From a checkpoint of a small transformer trained on Wikipedia: 6.47M parameters, RMSNorm before each block.
Each number is 50 + 10 x the weight over its row's rms, rounded and kept within 0 to 99. Layers, rows and columns count from 0. The size before them is the row's rms in percent of the matrix's.

# layer 2 MLP up, 576x224, rms 0.0505, rows 365-373, columns 56-111
090:39 59 40 54 34 34 33 56 23 55 56 65 40 50 44 33 36 52 59 37 52 53 49 58 55 44 60 41 42 42 73 65 56 70 40 48 39 60 59 52 56 37 58 56 61 45 51 43 50 53 48 47 38 28 60 43
095:61 41 41 47 54 44 45 65 72 47 35 54 24 51 67 62 30 68 62 62 46 25 67 49 44 55 51 53 47 45 41 54 42 43 50 72 62 38 40 61 55 39 51 57 60 47 63 57 59 53 37 50 37 52 51 66
102:55 47 37 65 58 42 50 59 68 47 57 49 52 43 33 55 65 49 49 51 52 51 55 49 54 65 47 55 48 54 48 54 57 48 57 64 44 56 48 43 61 48 62 52 44 43 52 61 48 59 40 41 64 46 66 57
095:80 50 53 49 69 38 49 43 42 60 53 25 49 60 31 46 53 35 49 60 49 65 66 55 42 57 53 47 45 56 56 56 68 34 43 42 59 55 50 48 40 52 42 46 55 46 46 39 38 49 45 63 40 56 40 60
093:40 44 76 48 76 48 43 47 60 55 66 38 53 44 54 50 50 54 51 56 70 51 31 24 51 47 63 50 43 62 48 44 45 48 41 54 48 50 60 45 61 54 67 50 76 40 71 55 45 47 35 54 50 51 49 46
095:50 52 47 71 35 52 39 43 49 46 38 50 59 55 70 43 47 50 52 53 53 79 53 55 57 45 33 68 43 65 37 47 51 45 61 31 46 57 79 34 68 56 37 63 67 40 39 48 57 38 45 41 60 55 43 44
098:64 64 44 46 64 51 60 32 47 31 55 35 49 54 51 56 49 52 61 54 40 40 58 30 39 34 50 48 48 45 63 54 48 52 61 42 31 61 47 45 59 56 51 56 38 58 56 39 48 48 39 48 47 53 34 41
106:50 61 48 44 42 49 40 53 49 36 52 58 59 46 28 63 34 43 47 37 63 51 61 58 66 55 48 57 38 56 25 40 54 24 40 56 54 39 44 38 34 46 49 43 36 60 39 62 52 63 52 58 32 55 47 52
092:55 61 42 35 51 59 38 66 50 61 46 46 46 47 48 34 42 61 45 26 47 48 32 50 72 55 30 40 47 51 49 67 47 48 76 54 51 72 44 48 65 58 53 57 39 62 60 56 50 58 42 71 59 44 53 53
# layer 2 MLP down (transposed), 576x224, rms 0.0504, rows 365-372, columns 56-111
098:53 51 62 60 43 59 40 46 50 58 62 58 46 42 59 52 49 65 45 43 55 62 55 56 55 60 42 52 39 55 65 50 41 49 43 48 36 41 55 63 49 21 42 65 60 62 37 54 45 46 55 50 29 45 57 41
097:60 54 44 46 46 39 54 56 60 34 43 47 52 35 38 66 41 58 51 56 56 52 36 59 34 32 61 38 51 60 41 60 42 53 43 71 40 23 50 47 41 49 60 42 42 57 53 43 67 50 43 63 52 44 49 53
110:81 46 51 53 47 45 42 49 54 62 43 35 50 58 45 43 49 48 17 46 38 66 60 40 39 39 41 51 47 56 51 47 40 49 44 56 59 51 45 34 27 59 30 31 51 43 67 51 54 43 42 41 60 42 61 54
093:34 39 52 52 49 67 41 54 68 46 55 41 59 45 45 40 50 72 46 65 46 49 52 62 47 58 44 37 46 27 40 44 34 55 64 35 45 71 37 70 45 53 51 49 62 43 65 57 44 63 55 64 43 59 57 36
102:41 38 70 72 51 48 67 44 49 52 47 44 60 38 55 41 55 52 46 67 64 57 49 40 69 53 60 49 35 40 44 49 50 43 46 28 41 39 46 32 44 50 67 42 62 32 61 67 43 66 45 38 50 54 40 36
088:56 53 66 33 63 58 63 58 50 49 46 64 54 45 61 55 45 74 48 50 49 56 47 43 62 32 42 47 55 40 41 64 33 58 48 30 45 43 59 60 47 57 51 49 46 57 44 61 43 54 57 45 64 50 55 40
095:48 52 36 39 47 59 58 43 56 42 38 48 53 59 56 40 50 59 45 42 40 56 53 49 67 56 52 47 38 53 48 56 37 48 47 61 64 53 48 35 51 60 59 51 65 57 60 45 51 50 50 38 54 53 47 26
101:53 50 52 49 61 57 50 50 62 62 55 60 49 45 43 57 60 52 60 28 50 50 53 37 59 50 56 56 41 45 75 56 26 47 37 40 56 48 47 61 40 61 42 34 38 60 43 57 58 28 46 41 49 59 63 47
# layer 2 MLP gate, 576x224, rms 0.0504, rows 366-373, columns 56-111
098:46 52 49 61 36 58 55 38 44 44 55 51 55 64 49 64 46 62 57 49 39 45 41 53 62 48 46 46 47 41 59 19 56 53 54 47 54 49 46 43 49 30 51 47 43 62 58 27 54 62 42 45 21 54 52 62
110:72 35 46 44 52 47 55 53 19 46 47 45 49 51 49 45 38 26 40 54 58 46 67 59 29 44 49 70 44 48 40 37 37 65 42 41 50 58 65 54 45 32 37 47 64 36 48 44 46 26 58 39 42 41 42 51
097:27 56 34 44 36 56 76 55 55 48 53 47 43 44 49 41 35 64 51 62 53 53 40 64 49 38 41 49 59 39 41 56 25 49 53 45 50 58 40 68 47 46 50 56 56 41 44 61 58 40 60 48 44 56 44 37
094:52 65 67 33 61 37 27 46 41 66 50 46 53 37 41 41 50 55 43 40 75 48 43 47 64 46 65 43 56 55 51 45 47 48 49 47 40 59 50 51 36 69 39 36 58 36 62 47 64 62 47 60 43 51 49 39
092:33 52 53 35 59 60 49 60 40 43 61 57 54 44 33 40 44 68 47 47 65 49 52 44 43 53 50 61 58 28 61 60 33 36 41 63 54 51 48 39 42 32 52 62 43 40 60 39 40 50 58 35 28 56 44 45
096:55 49 53 42 60 34 54 47 63 53 45 61 25 47 57 65 43 57 64 48 36 67 55 46 58 50 57 46 52 50 58 48 29 47 45 47 63 55 40 50 60 57 52 47 48 54 68 39 35 39 48 32 50 46 51 54
098:70 55 58 53 34 27 52 60 41 50 49 43 55 48 53 47 27 31 46 42 37 74 52 49 62 61 52 46 29 46 46 52 58 25 36 48 44 56 56 39 41 38 56 53 64 43 49 55 44 45 51 39 55 41 41 50
085:39 48 56 56 27 62 71 49 43 48 41 37 50 40 49 51 39 54 50 45 32 34 55 52 42 30 67 49 47 45 35 43 36 51 44 39 47 49 56 56 44 43 44 50 35 51 44 48 42 34 30 34 33 46 48 32